Part of a small language model's weights.
Size: 2 heads of 32, MLP 256 squared ReLU, vocabulary 598, 1.22M parameters.
Architecture: rotary positions, no biases in attention or MLP, untied embeddings, normalized queries and keys, local attention windows, shifted keys, gated attention, value embeddings, hashed n-gram embeddings, a smear gate, an embedding shortcut, skips across layers, LayerScale, capped logits.
Each number is 50 + 12 x the weight over its row's rms, rounded and kept within 0 to 99. Layers, rows and columns count from 0. The size before them is the row's rms in percent of the matrix's.

# layer 8 MLP down (transposed), 256x64, rms 0.228, rows 100-154, columns 0-63
093:37 36 53 64 58 49 47 55 51 37 71 36 49 45 57 43 52 73 47 65 37 61 35 36 26 39 44 43 48 48 54 60 36 51 60 47 48 53 71 65 26 53 40 66 54 40 39 46 51 44 51 65 33 58 24 14 52 50 43 34 35 47 52 49
097:40 53 48 37 48 41 66 60 38 42 57 47 56 72 50 56 52 56 29 10 67 51 67 48 65 54 28 45 29 44 60 42 43 58 59 58 50 43 29 56 62 45 52 63 64 56 44 75 47 45 56 59 74 51 60 60 49 58 42 55 43 64 60 62
094:36 60 32 49 39 69 57 44 44 70 23 37 57 51 38 68 57 44 38 43 39 56 54 39 47 44 63 47 76 57 50 50 59 38 55 66 45 39 49 54 64 54 50 64 56 35 46 42 39 37 50 40 58 49 56 28 69 66 38 84 45 46 35 37
117:69 43 52 36 55 46 56 63 58 55 53 54 49 51 40 52 35 66 45 31 40 56 42 60 67 45 43 69 48 69 76 45 44 59 42 48 38 38 43 29 50 66 52 70 60 49 67 58 61 39 40 71 28 70 66 31 53 39 56 48 63 32 44 40
099:40 38 61 78 53 60 59 38 40 44 38 41 18 55 66 39 68 45 38 66 46 33 54 54 61 61 29 56 44 48 41 64 50 43 30 62 48 28 54 49 45 51 60 50 29 63 44 39 34 35 44 45 39 61 46 44 57 46 44 26 59 39 54 38
099:40 39 60 36 67 64 45 47 43 45 60 49 68 70 43 72 45 57 55 41 42 42 58 64 53 53 41 24 55 63 44 28 27 54 53 68 39 46 70 41 48 53 35 70 41 55 44 62 62 61 45 61 65 28 59 45 62 68 36 54 51 42 36 62
113:54 46 44 45 50 18 67 66 49 38 52 72 71 51 57 66 45 65 45 43 42 56 37 41 64 51 61 52 45 56 48 48 53 59 43 34 43 62 36 62 71 57 62 48 54 41 22 34 37 35 47 37 59 56 57 44 69 75 58 51 64 63 35 47
088:27 56 50 57 45 50 35 50 46 43 49 63 28 59 57 62 34 50 37 58 63 49 59 66 41 37 26 79 54 50 29 59 43 42 69 56 54 70 41 49 44 62 44 31 29 40 55 46 71 50 63 42 64 47 58 59 51 53 65 62 43 41 44 30
112:39 60 61 46 53 37 42 43 64 30 57 37 56 59 62 56 57 50 61 60 44 56 59 50 58 54 50 63 44 42 35 48 54 76 51 42 40 51 45 30 46 38 66 45 66 44 40 72 29 35 32 26 58 66 23 40 39 50 44 35 41 69 64 62
098:47 47 41 42 45 83 64 74 41 51 68 68 53 50 69 52 37 58 58 33 69 57 65 55 59 57 15 57 45 53 43 48 60 24 46 45 47 48 48 39 55 66 38 51 43 48 51 78 58 50 28 48 48 46 48 41 54 51 56 34 62 52 55 54
103:44 53 69 58 66 41 60 48 65 67 52 54 55 44 50 31 65 52 28 52 69 38 39 57 42 39 70 50 54 46 48 40 65 41 60 50 36 72 46 46 27 34 57 38 55 84 39 44 40 59 37 48 32 59 37 49 52 68 44 49 48 56 59 32
114:45 41 39 57 65 64 48 63 63 44 28 61 35 59 49 32 48 43 45 41 41 38 47 35 33 58 62 57 44 64 33 65 37 63 50 48 65 76 36 36 39 45 71 27 46 49 35 45 44 38 36 75 55 44 32 46 60 55 39 52 48 44 67 50
100:44 36 33 36 38 26 65 64 57 44 45 48 53 54 42 60 45 58 52 70 55 58 74 44 43 83 49 50 69 34 39 58 24 49 46 44 54 54 47 39 44 54 48 58 75 46 29 43 62 56 40 65 47 57 43 45 34 66 61 46 66 61 52 57
108:64 33 27 64 36 49 56 50 39 46 32 60 61 71 50 62 49 52 34 41 48 60 73 52 38 46 64 42 44 34 47 47 48 71 59 54 50 70 48 36 84 52 59 54 40 28 52 47 47 43 50 45 32 48 46 62 39 56 47 56 39 27 60 65
031:43 39 64 58 86 65 46 41 45 47 42 72 55 49 45 45 79 39 43 62 51 73 63 55 50 63 51 53 42 48 43 36 64 44 27 34 54 60 60 45 50 38 53 49 36 30 64 53 46 51 52 37 43 64 43 62 52 49 44 47 43 81 35 51
094:35 33 39 67 36 58 72 75 68 49 42 59 50 34 20 34 49 37 55 56 56 58 39 69 53 63 50 51 43 62 62 64 56 77 39 55 64 62 41 38 55 47 46 52 66 51 59 40 47 57 62 34 32 52 46 47 54 52 68 37 58 58 56 49
097:71 54 58 51 63 48 41 39 53 44 59 42 58 74 45 58 44 77 31 55 41 54 37 67 60 54 67 60 58 55 51 46 40 59 60 40 58 40 48 63 54 44 32 75 70 44 45 52 47 48 63 67 53 63 33 41 49 67 79 56 51 53 60 27
096:61 26 48 51 58 56 55 51 35 45 51 44 33 59 51 53 52 58 59 45 36 43 47 46 53 44 40 61 40 54 43 40 37 49 71 39 28 20 29 53 71 55 44 48 25 53 52 56 48 18 40 58 43 56 40 41 49 55 64 52 57 45 52 84
106:55 60 60 48 40 49 38 36 50 60 54 58 50 60 47 39 76 67 62 43 42 42 45 33 43 50 50 58 58 48 53 51 40 53 66 55 47 77 42 69 48 25 35 39 52 61 62 28 64 43 48 68 65 52 58 47 68 67 33 59 71 78 57 53
090:42 45 71 60 62 64 50 85 41 31 52 69 37 49 55 55 30 44 52 58 47 37 45 59 37 47 57 44 54 40 35 31 57 59 49 39 60 47 63 44 48 57 58 72 42 46 40 28 37 38 39 48 39 41 33 81 46 61 46 40 62 39 48 42
096:47 39 51 55 57 59 39 61 67 54 45 66 39 61 35 70 61 31 72 55 39 50 52 22 52 62 39 52 28 49 62 58 50 58 62 60 57 38 44 45 43 39 62 42 60 49 58 51 51 27 57 75 40 54 37 49 49 35 23 26 57 59 58 51
092:48 47 29 31 59 45 58 55 65 36 49 47 66 62 38 57 56 50 57 22 52 35 45 38 65 34 36 31 34 50 38 37 45 46 63 52 36 39 36 56 66 37 71 61 44 47 55 45 65 48 40 47 58 61 74 39 40 56 23 60 32 43 55 48
086:52 58 37 53 47 53 60 59 48 56 40 76 44 60 49 36 57 63 54 50 40 52 37 38 72 46 75 38 65 47 41 40 69 42 43 72 46 56 54 32 56 47 40 84 52 48 54 47 50 60 45 67 48 48 60 29 42 53 26 55 40 24 39 40
095:40 34 62 56 68 68 36 49 50 55 35 42 56 36 43 61 58 66 58 67 52 52 46 41 60 36 38 23 43 31 51 45 50 38 77 52 52 38 71 49 45 58 73 61 54 54 58 63 50 48 42 51 47 45 40 63 78 52 52 24 50 32 63 55
101:60 53 50 39 49 47 53 37 50 48 42 42 53 48 49 61 49 29 58 29 20 44 48 19 59 60 60 39 40 63 49 55 54 63 40 23 40 50 67 72 41 56 53 49 44 58 56 55 58 35 59 45 30 64 62 49 51 75 36 57 53 62 52 76
089:66 50 45 39 50 66 52 58 61 36 71 64 52 54 53 50 83 49 73 57 36 54 48 39 50 47 62 69 58 40 56 44 39 49 60 53 50 44 60 66 67 46 33 31 35 33 35 23 36 54 36 48 64 55 39 45 64 39 54 36 66 39 57 44
097:39 45 36 62 46 52 49 64 61 51 43 46 56 21 40 54 52 65 45 48 51 38 51 45 65 62 42 46 55 52 40 73 51 59 50 56 48 68 64 52 40 59 47 36 67 37 66 60 70 57 71 78 36 61 66 63 48 32 47 64 20 40 48 51
118:40 39 36 42 51 25 59 68 42 32 54 33 43 46 37 72 50 46 58 55 53 42 48 46 57 68 49 48 61 25 26 51 38 50 56 59 64 61 29 39 29 56 44 42 24 45 29 72 36 56 47 45 64 56 53 51 39 44 44 53 49 42 58 32
088:73 19 48 41 66 45 64 47 47 52 44 51 55 55 38 68 46 33 59 55 45 48 56 77 43 50 49 55 60 74 41 56 58 42 45 35 55 36 69 54 54 48 32 28 58 54 47 74 57 48 45 59 44 58 56 42 67 49 37 34 65 71 69 52
100:51 40 51 59 49 63 53 51 67 45 81 70 47 41 41 67 42 23 40 64 44 53 40 41 53 36 40 38 65 49 53 43 61 34 59 50 56 50 48 22 80 37 38 43 53 60 61 59 53 37 44 62 64 46 75 51 41 60 62 61 50 50 63 49
081:44 45 41 46 47 52 55 64 61 38 58 62 67 58 52 62 55 38 36 35 67 56 48 51 47 46 73 58 28 34 57 68 37 51 72 35 72 37 48 51 61 54 62 64 66 32 66 37 37 38 40 46 47 60 48 51 67 78 70 54 53 50 37 48
115:39 33 27 42 64 53 29 72 39 35 50 41 41 40 51 45 57 53 71 63 46 45 38 54 70 28 58 55 46 42 42 58 61 50 41 62 51 33 42 41 26 36 51 34 56 64 55 41 51 49 74 51 55 38 33 41 56 25 47 34 42 50 48 63
111:40 53 55 32 51 57 49 33 54 48 46 40 55 48 59 53 62 57 38 42 43 55 63 50 51 48 60 49 61 40 67 67 65 38 34 75 43 35 71 80 57 30 32 59 55 38 59 61 57 33 42 64 56 54 46 36 53 58 15 62 54 61 56 42
110:36 42 61 62 65 47 47 51 60 46 65 34 37 58 43 56 80 44 46 52 63 63 54 43 64 70 43 53 26 57 36 60 29 47 49 46 52 34 52 34 40 45 28 53 64 51 53 62 53 16 64 57 60 62 57 55 44 34 61 37 44 43 66 56
089:42 69 42 55 59 41 36 49 26 69 21 35 66 36 55 61 51 42 42 52 68 54 43 52 56 54 44 50 67 39 51 70 53 48 39 72 72 47 40 53 74 43 65 56 38 48 55 45 55 38 39 36 33 58 60 37 65 50 61 69 45 37 46 47
099:55 59 43 40 64 55 46 23 55 55 63 46 46 40 57 59 41 49 36 50 51 50 57 59 49 49 42 51 55 27 43 44 38 36 64 45 28 52 65 48 59 22 66 43 66 43 37 20 34 70 49 59 51 49 49 50 48 41 70 64 42 32 34 30
094:33 39 44 54 53 40 50 54 55 54 46 44 43 62 54 47 70 59 36 55 50 70 48 65 47 44 60 45 45 48 68 38 47 74 20 60 49 74 46 57 49 51 65 58 57 17 64 71 53 53 32 49 40 38 58 35 53 56 55 63 66 58 47 74
099:54 35 46 37 29 42 41 50 63 34 71 50 40 58 24 85 57 58 72 51 43 67 72 41 71 56 56 56 52 37 51 55 43 39 60 49 38 52 46 48 54 61 56 50 44 44 56 56 47 36 51 42 45 67 32 31 60 31 39 50 42 34 60 49
108:49 44 66 54 47 39 66 36 45 27 53 69 51 68 65 47 40 48 47 48 36 43 58 31 38 56 42 29 37 78 58 39 32 32 49 41 60 69 75 39 38 60 34 48 42 54 19 54 45 39 54 60 42 60 52 47 41 49 56 37 43 49 43 48
093:41 42 59 61 48 61 50 42 46 53 76 57 21 56 40 47 60 63 64 54 68 28 21 46 49 45 60 44 77 46 72 40 55 61 63 60 61 65 41 57 48 52 53 59 58 57 67 53 41 47 60 68 69 43 65 42 58 28 56 55 47 55 58 46
105:48 55 64 46 41 64 60 57 65 38 48 48 40 50 64 34 49 54 40 54 54 45 35 68 61 62 27 50 70 46 54 60 20 53 43 26 62 52 42 56 20 38 55 45 32 48 68 48 39 45 69 34 40 54 64 40 54 61 48 66 49 43 54 71
091:33 59 40 50 32 28 31 49 43 60 53 37 50 58 51 75 69 51 56 30 33 52 45 52 65 30 39 28 70 30 47 52 32 37 41 59 46 46 41 44 55 47 71 73 42 45 52 63 46 49 51 42 41 52 65 51 31 49 43 52 32 54 56 41
098:50 60 60 36 45 69 70 48 66 60 76 54 64 75 50 60 59 48 61 33 68 58 45 64 41 48 50 54 41 46 34 57 61 57 50 67 54 58 44 30 33 54 58 45 42 42 45 68 36 53 43 43 34 65 62 48 28 48 35 61 63 64 73 55
111:44 38 65 39 62 47 63 32 60 51 45 48 19 38 53 73 77 52 61 41 73 56 32 38 36 48 56 64 48 65 47 59 42 56 44 49 56 68 61 50 49 39 46 52 70 57 64 57 67 72 52 59 31 47 52 39 36 58 66 45 44 55 41 53
109:51 31 34 58 33 66 50 52 34 55 47 58 59 61 57 20 32 50 36 45 46 54 51 34 35 40 29 50 52 69 70 43 47 60 63 48 47 60 51 41 41 60 39 56 59 64 31 63 54 47 67 57 55 78 58 48 23 36 57 63 60 48 48 51
098:37 44 33 66 59 42 56 55 48 44 28 52 46 57 69 63 32 53 63 75 40 42 24 46 47 31 57 53 51 19 46 54 50 69 58 39 48 36 51 57 46 68 49 39 45 43 68 43 45 55 43 41 53 37 30 50 61 60 74 50 60 68 55 38
114:78 48 56 64 66 49 75 53 29 32 39 42 46 51 36 60 45 37 38 43 60 33 58 49 61 42 59 52 39 64 68 55 56 54 56 60 57 51 53 62 42 47 61 40 33 48 09 45 60 51 40 66 44 62 56 51 68 49 60 43 68 56 53 55
098:58 48 50 66 64 55 53 38 66 41 62 47 58 51 43 56 52 46 41 48 41 55 50 52 58 39 40 51 35 38 63 38 26 49 46 69 46 76 46 30 35 41 45 32 34 41 66 71 32 55 66 27 46 69 47 34 54 49 52 28 48 74 38 41
110:38 56 33 45 51 70 86 48 60 49 64 35 44 62 45 35 60 45 39 54 62 38 42 53 46 50 53 53 50 43 34 50 44 32 47 41 43 65 46 69 34 64 50 54 63 54 56 66 58 32 69 58 32 56 42 62 67 46 61 20 37 54 55 61
097:47 26 35 43 56 64 54 49 46 39 24 53 21 76 52 42 68 43 46 38 28 35 53 44 70 34 46 46 69 56 55 62 64 46 40 39 35 54 62 52 48 45 51 50 45 47 42 54 38 56 53 59 55 63 21 61 42 55 45 40 51 62 61 68
086:46 47 55 57 58 74 55 53 85 39 60 52 51 42 31 49 46 80 54 47 61 40 39 68 47 45 59 48 44 58 41 56 53 45 44 71 63 33 31 30 37 39 24 61 38 42 65 46 43 25 43 62 35 48 47 58 53 57 54 54 60 48 47 56
103:63 67 47 38 42 46 39 41 43 65 51 64 74 50 47 67 56 63 33 72 40 51 36 64 26 77 43 67 70 49 50 35 56 60 43 50 54 54 55 65 37 48 66 61 37 63 49 46 57 58 39 60 38 30 66 55 36 50 49 58 47 32 38 56
097:47 62 56 38 35 55 32 40 58 39 35 75 60 51 23 46 53 54 52 57 33 59 47 63 57 50 56 46 68 51 43 40 50 39 32 50 56 53 28 49 55 31 44 52 54 73 61 42 32 42 56 61 29 44 40 45 65 65 44 48 40 56 76 27
103:31 48 31 56 80 69 51 40 40 51 55 46 35 58 42 47 47 40 32 66 55 46 39 56 47 67 58 47 63 83 35 52 43 43 55 38 47 42 50 62 47 58 62 43 47 71 64 69 53 66 42 46 42 42 37 45 50 77 44 33 45 67 39 50
097:51 52 50 36 41 61 71 59 44 48 36 45 34 63 40 39 57 65 52 54 46 63 42 17 53 58 30 24 53 38 36 44 67 27 58 52 31 52 58 41 45 64 37 55 53 46 43 50 72 46 54 29 53 59 44 29 48 62 45 35 42 33 55 55
# layer 8 MLP up, 256x64, rms 0.237, rows 101-154, columns 0-63
094:45 44 53 17 52 57 56 34 46 61 62 61 34 40 59 47 43 78 42 26 71 48 63 47 41 56 66 51 37 59 64 55 55 65 71 61 66 51 42 52 58 47 53 51 39 42 41 24 73 61 62 62 53 57 64 45 54 45 57 63 43 42 56 36
101:60 37 63 44 31 49 33 42 38 49 66 32 33 33 48 37 54 45 51 74 38 54 63 62 55 30 79 52 56 69 63 55 50 45 59 43 44 50 36 54 46 38 48 56 45 60 54 25 69 64 38 56 50 44 49 66 38 53 43 46 54 33 71 34
117:48 64 49 37 49 37 39 59 41 40 69 57 61 62 55 49 51 47 72 55 67 27 62 64 51 43 69 49 39 48 48 60 42 57 43 37 44 39 25 28 38 63 55 51 43 51 47 54 49 61 40 60 55 40 24 67 56 34 85 42 61 56 58 47
104:48 53 46 46 53 50 56 66 39 39 24 45 52 50 54 45 52 35 44 59 40 56 42 48 20 41 55 62 40 50 58 67 62 67 41 81 51 37 68 38 47 37 34 42 52 61 44 25 44 24 58 43 46 56 57 44 32 45 44 41 50 40 77 42
106:52 53 56 43 59 51 51 58 48 42 57 40 55 69 40 42 42 50 48 73 68 37 47 53 35 22 35 47 57 60 60 56 40 65 57 58 40 36 61 52 53 67 30 50 50 71 43 47 51 85 40 36 53 38 13 47 51 40 67 50 53 45 44 43
112:49 51 53 25 54 45 51 70 69 59 54 54 61 62 61 42 65 42 50 82 69 62 44 69 51 53 54 54 28 51 49 52 59 61 46 38 48 53 46 62 52 45 57 56 23 67 42 62 44 33 39 46 64 69 47 73 55 50 65 56 75 46 59 43
088:29 49 32 34 42 40 49 57 51 36 53 34 54 32 40 32 55 62 62 52 49 51 26 54 57 48 49 33 66 66 54 45 40 54 47 71 32 45 36 58 50 47 59 41 12 56 46 30 69 36 44 45 62 58 51 54 65 37 41 45 58 43 35 57
107:34 53 62 61 58 46 46 55 70 63 24 48 51 53 70 44 67 54 43 70 47 47 43 43 30 44 42 44 26 70 46 63 61 60 52 47 36 17 59 37 45 51 59 54 50 50 56 35 64 66 57 61 59 65 62 59 53 21 49 50 49 50 65 50
099:48 70 47 44 51 41 29 62 47 46 64 45 49 65 62 36 52 54 58 58 43 67 43 82 49 36 47 47 55 44 35 59 53 42 60 40 37 35 45 69 58 38 69 59 59 75 43 23 66 70 59 59 48 42 49 45 59 36 50 45 65 51 72 52
103:46 37 64 62 54 48 57 32 47 49 53 44 41 40 44 45 47 37 49 67 46 58 56 68 57 40 56 58 32 43 62 51 68 54 61 53 59 49 38 63 46 79 33 19 42 51 33 31 48 43 31 51 70 59 59 48 15 57 56 51 46 55 63 58
102:38 53 64 64 50 24 43 57 50 37 55 63 53 71 55 51 19 50 71 38 57 45 55 58 45 47 60 45 29 59 39 53 71 35 50 45 59 54 46 57 61 58 66 38 41 39 26 63 47 51 81 34 41 47 42 53 52 41 64 45 33 51 62 48
100:30 41 65 55 48 32 47 28 44 30 61 55 36 50 44 47 61 58 50 56 49 46 37 43 52 34 43 43 45 67 69 51 69 40 42 47 47 45 47 34 33 50 49 43 32 49 29 46 41 43 31 48 48 56 30 77 47 49 58 15 64 54 35 47
111:57 41 51 38 56 37 42 60 65 43 68 70 50 59 52 53 57 40 52 47 72 29 51 62 35 45 53 67 49 43 41 67 49 52 44 31 68 50 18 31 47 75 54 27 56 42 42 56 40 61 53 48 45 64 24 73 53 46 55 55 50 44 52 43
036:43 43 56 21 49 23 33 49 56 67 46 40 56 51 52 26 43 44 58 66 58 32 38 67 47 41 62 62 37 53 57 63 55 50 52 55 56 45 33 42 35 63 40 42 35 59 36 48 60 59 55 34 58 49 30 58 37 30 70 41 66 37 49 42
102:18 57 48 51 38 48 51 67 64 63 33 28 61 35 58 45 38 53 51 36 37 27 71 48 61 51 55 41 41 36 60 58 40 63 51 39 57 49 56 50 50 51 67 61 24 61 45 49 70 54 53 52 70 49 20 48 52 42 54 56 33 42 51 49
096:42 40 59 47 55 48 38 43 55 47 69 65 49 70 45 47 54 60 53 50 41 50 44 78 58 39 55 57 55 58 50 54 52 66 62 58 82 68 35 59 60 41 59 63 54 59 30 44 66 59 73 48 48 70 47 52 31 44 66 64 56 40 61 20
098:61 35 57 41 52 37 27 52 46 38 40 51 44 42 54 42 45 57 58 38 60 31 48 51 50 60 53 48 43 67 70 43 48 59 52 33 48 45 53 36 39 71 70 56 13 42 59 61 66 72 43 35 35 75 49 54 34 59 45 52 34 43 55 45
102:43 48 60 49 55 47 44 68 55 72 41 28 39 43 44 49 49 71 39 37 36 36 25 66 50 53 56 55 40 65 54 41 72 43 40 66 41 47 38 39 37 56 37 46 15 51 34 38 60 50 47 50 71 45 43 63 35 58 50 30 58 37 49 55
089:66 58 50 36 62 47 31 25 73 50 56 54 74 60 44 32 46 43 54 34 54 53 57 66 33 51 40 34 57 53 56 58 54 59 49 69 60 45 52 54 65 51 35 60 52 70 16 71 64 50 43 37 49 64 59 57 34 44 39 41 57 52 53 45
096:37 36 50 63 45 42 55 52 49 41 59 43 40 34 43 57 55 48 48 45 49 05 55 58 43 47 61 48 46 42 70 56 28 49 64 66 50 45 25 27 58 59 50 55 44 57 52 57 45 30 64 49 65 71 47 56 51 49 52 24 70 38 51 54
098:55 51 68 47 54 53 31 54 57 46 50 52 54 33 65 57 46 62 63 27 76 33 41 61 62 16 64 48 38 59 53 42 58 63 60 39 63 44 39 57 55 77 47 51 50 38 49 57 67 81 56 49 48 63 52 48 39 50 49 54 38 43 65 40
085:75 65 53 55 47 61 36 33 71 45 57 33 43 66 27 43 41 32 64 51 46 52 76 43 32 44 45 58 46 53 50 49 49 55 49 38 36 72 55 43 49 58 47 60 53 45 41 22 61 53 38 42 66 40 57 35 40 54 61 48 50 21 46 36
099:28 38 46 43 57 46 58 63 41 43 63 60 56 63 52 32 53 52 46 42 59 53 21 45 39 50 83 44 53 48 45 74 36 60 61 74 54 51 54 57 53 53 40 61 46 65 31 59 50 66 66 49 49 45 48 60 33 24 52 32 41 42 67 41
103:65 39 44 42 41 49 47 55 52 57 28 59 60 46 47 53 54 42 63 48 70 47 57 50 51 63 72 61 45 46 52 50 53 63 55 55 51 41 45 32 38 91 64 46 67 63 53 61 55 57 70 60 70 72 15 61 48 48 44 43 58 46 55 59
086:56 47 80 52 53 29 38 46 53 51 56 45 54 57 57 42 35 41 43 53 50 47 45 48 72 73 52 51 17 54 71 74 40 37 61 67 54 59 66 48 43 68 40 34 35 45 64 50 61 54 46 68 50 43 56 54 36 55 35 54 73 45 48 55
100:42 53 42 44 45 33 41 34 42 54 44 21 60 48 37 50 19 28 56 74 47 58 63 75 32 41 35 46 47 45 53 51 56 59 49 57 45 37 46 48 68 53 30 42 42 40 58 34 46 40 63 52 64 57 43 35 53 55 53 32 74 44 45 47
114:30 46 54 36 37 40 26 55 49 41 61 52 48 72 46 64 61 53 66 38 70 29 44 33 56 49 57 47 45 45 67 60 40 40 52 34 55 52 41 38 59 65 61 44 55 58 33 51 63 58 65 43 50 72 33 47 42 25 45 42 76 36 59 50
085:55 43 78 44 62 53 50 43 55 57 45 63 36 51 44 46 39 51 69 57 65 39 63 67 41 70 51 52 55 55 72 81 60 44 37 43 40 51 52 68 61 61 62 41 24 58 47 63 62 35 33 29 47 51 36 50 63 41 56 47 40 45 52 71
102:49 56 61 45 43 46 49 50 43 65 61 45 34 29 39 25 70 41 44 49 33 53 48 65 55 56 65 69 39 55 55 46 68 55 68 66 68 40 57 40 20 66 56 39 40 52 52 62 53 58 49 37 67 48 64 39 23 44 41 54 37 55 65 44
078:60 64 58 43 50 51 22 36 64 65 54 24 76 58 37 33 35 53 54 52 53 64 40 53 71 47 41 51 55 56 30 69 51 24 52 67 51 57 43 63 37 44 38 65 60 48 50 48 41 59 61 53 55 34 54 40 35 41 30 45 53 37 57 46
113:54 47 42 17 36 37 49 37 43 39 44 57 38 52 39 40 57 37 50 42 57 41 44 48 24 50 53 58 32 49 73 51 58 64 32 61 55 66 59 41 24 56 62 23 40 50 51 41 55 70 65 52 56 33 53 61 43 38 61 29 47 59 49 46
108:48 65 46 37 46 38 40 26 55 27 72 67 63 43 74 44 63 38 45 41 58 38 60 58 42 32 66 51 53 52 53 57 67 52 62 38 80 25 63 52 57 45 58 53 41 67 53 53 54 35 52 62 45 51 56 45 36 35 48 54 67 38 36 48
101:40 41 56 56 53 19 45 37 57 52 82 38 51 59 56 62 53 51 50 84 72 48 48 61 39 60 62 59 34 77 50 75 58 55 46 52 61 48 49 52 40 48 54 42 55 45 62 38 66 36 42 44 73 42 55 38 54 47 60 42 51 36 44 49
089:49 53 51 43 38 38 53 67 60 35 39 55 54 57 50 45 49 36 55 61 50 55 40 58 26 52 46 74 25 44 60 43 66 60 51 58 65 61 55 67 41 45 61 55 47 47 48 57 65 62 48 38 82 64 36 56 17 50 58 59 33 39 65 33
123:47 68 54 54 48 59 32 35 64 50 41 57 44 42 42 45 25 35 51 48 54 24 56 70 43 58 68 42 58 52 64 67 44 55 58 42 44 37 52 27 48 46 31 38 40 70 46 36 51 66 30 51 50 74 47 69 44 42 67 51 57 46 43 32
092:37 47 31 48 52 47 54 35 66 56 56 22 34 54 60 54 55 53 47 49 43 59 62 54 40 49 76 56 41 57 67 56 60 46 74 50 89 71 50 36 31 51 53 55 40 46 53 29 61 56 59 44 42 64 47 34 48 45 51 30 50 54 35 60
102:48 49 68 52 47 50 55 45 52 62 55 25 29 43 59 61 43 44 39 30 56 43 42 52 53 55 71 51 37 96 67 66 34 41 58 61 57 60 50 52 48 55 45 26 44 63 63 41 59 41 40 31 59 54 50 46 44 45 38 48 73 44 54 47
102:45 42 49 43 39 63 54 62 50 51 57 59 51 49 48 48 53 29 50 59 61 65 50 67 56 46 70 92 59 49 54 72 67 40 37 61 45 44 62 52 39 46 55 45 50 34 41 44 45 59 65 38 84 59 33 53 52 36 45 31 64 43 56 41
089:32 58 66 29 46 22 53 51 53 40 51 56 61 46 63 51 66 15 58 41 77 62 51 42 33 60 59 65 51 52 39 64 31 44 46 35 41 52 56 45 53 55 49 44 51 52 48 59 52 64 41 48 44 68 47 52 39 35 72 54 76 59 46 41
099:55 37 51 45 25 53 44 52 48 53 38 73 38 83 58 30 52 59 66 53 23 44 52 57 54 49 61 61 49 62 53 62 47 35 45 37 71 57 51 54 28 54 52 56 62 41 51 46 70 53 69 63 31 64 44 48 44 30 48 52 60 30 52 46
095:56 44 47 32 54 43 37 50 48 50 42 54 67 46 78 49 45 75 64 42 58 57 65 50 45 53 59 41 34 43 32 43 45 60 67 57 80 47 58 11 35 55 54 49 57 55 34 38 50 71 57 49 42 55 52 46 36 46 58 52 58 31 35 62
094:59 48 43 58 53 52 35 66 53 59 33 46 44 49 82 55 53 29 42 53 48 66 53 63 49 41 61 69 22 44 38 81 53 40 39 36 62 62 32 59 44 60 30 46 47 49 44 51 68 45 72 58 56 30 61 52 57 43 51 47 39 53 43 40
112:67 47 61 54 54 41 48 66 63 45 51 54 29 68 59 43 59 61 77 47 48 43 49 71 43 36 48 53 49 65 69 64 84 69 49 52 60 30 61 59 51 42 43 44 41 51 37 60 68 38 58 38 46 59 57 49 27 44 60 26 53 53 47 39
103:44 55 50 33 47 46 31 40 55 38 67 66 67 45 44 29 41 42 46 65 47 31 52 83 41 50 47 45 57 57 56 35 46 52 44 44 58 31 51 52 41 77 60 38 39 39 37 44 48 68 40 39 40 53 60 51 29 58 44 51 68 38 42 23
102:42 32 57 63 63 50 55 53 61 50 51 55 63 42 70 49 57 58 47 55 48 53 55 80 52 51 55 71 39 39 75 54 36 87 47 61 61 42 45 58 45 56 38 49 69 46 44 47 75 47 49 45 49 49 46 60 53 44 66 32 63 48 36 23
110:68 33 44 54 52 46 50 41 27 56 41 35 63 68 36 52 38 46 46 43 54 49 55 56 53 25 66 53 34 45 44 35 76 59 61 61 57 41 56 33 38 65 41 41 53 42 23 49 73 66 51 59 52 56 59 39 39 53 62 34 59 31 61 57
091:34 51 51 53 31 57 49 34 46 51 60 35 45 40 46 55 70 48 69 62 33 31 43 57 51 61 49 87 64 39 58 65 50 61 41 71 44 55 33 43 34 49 61 33 38 52 47 55 60 41 50 35 75 54 37 53 48 40 73 61 50 49 65 42
111:42 55 48 28 58 30 46 45 70 20 49 37 49 51 45 43 55 46 56 66 55 17 53 55 60 60 54 45 46 58 45 63 58 65 44 56 52 43 34 60 23 79 52 41 37 46 46 60 53 57 61 61 41 44 42 65 67 49 52 58 31 32 43 40
099:57 64 78 43 33 56 48 59 60 70 38 30 56 20 65 38 44 55 45 49 43 45 54 43 58 38 65 51 48 48 61 64 55 66 46 52 76 40 62 50 46 43 62 59 47 51 36 40 50 56 64 38 46 74 36 61 31 34 38 56 52 32 42 62
088:73 66 55 49 63 50 41 44 55 56 35 43 67 53 65 47 32 25 52 57 53 49 45 63 52 44 40 43 22 49 30 82 41 38 40 47 42 31 58 59 40 54 34 57 61 27 53 57 58 48 68 45 41 49 59 55 23 47 47 43 45 47 53 40
101:55 42 67 45 33 32 49 67 66 52 49 51 43 55 33 36 42 53 31 40 51 39 36 64 32 50 78 54 28 50 47 77 49 59 30 53 65 32 54 47 56 70 45 25 55 39 38 52 52 52 55 65 60 49 28 60 43 48 45 52 42 58 56 47
104:31 55 47 59 11 49 41 61 42 37 37 32 43 28 46 38 52 52 43 59 60 45 51 52 50 36 55 59 63 41 42 38 58 53 54 44 65 56 35 33 45 41 68 59 53 66 56 26 60 60 57 42 75 55 47 50 50 61 57 31 41 39 51 26
104:39 38 48 61 47 24 34 52 42 57 66 46 29 37 53 39 62 60 44 60 46 32 41 47 66 41 72 53 53 35 51 42 63 53 68 40 34 28 38 68 33 63 41 55 34 42 50 64 42 56 43 38 65 70 51 59 49 47 73 48 52 47 32 56
099:68 64 34 52 34 38 38 58 79 39 61 36 58 58 61 42 33 47 35 47 51 43 45 67 44 65 50 53 52 56 45 42 39 37 44 57 82 38 49 28 47 53 60 51 47 64 52 44 72 57 66 22 32 49 56 51 42 57 52 65 56 41 41 57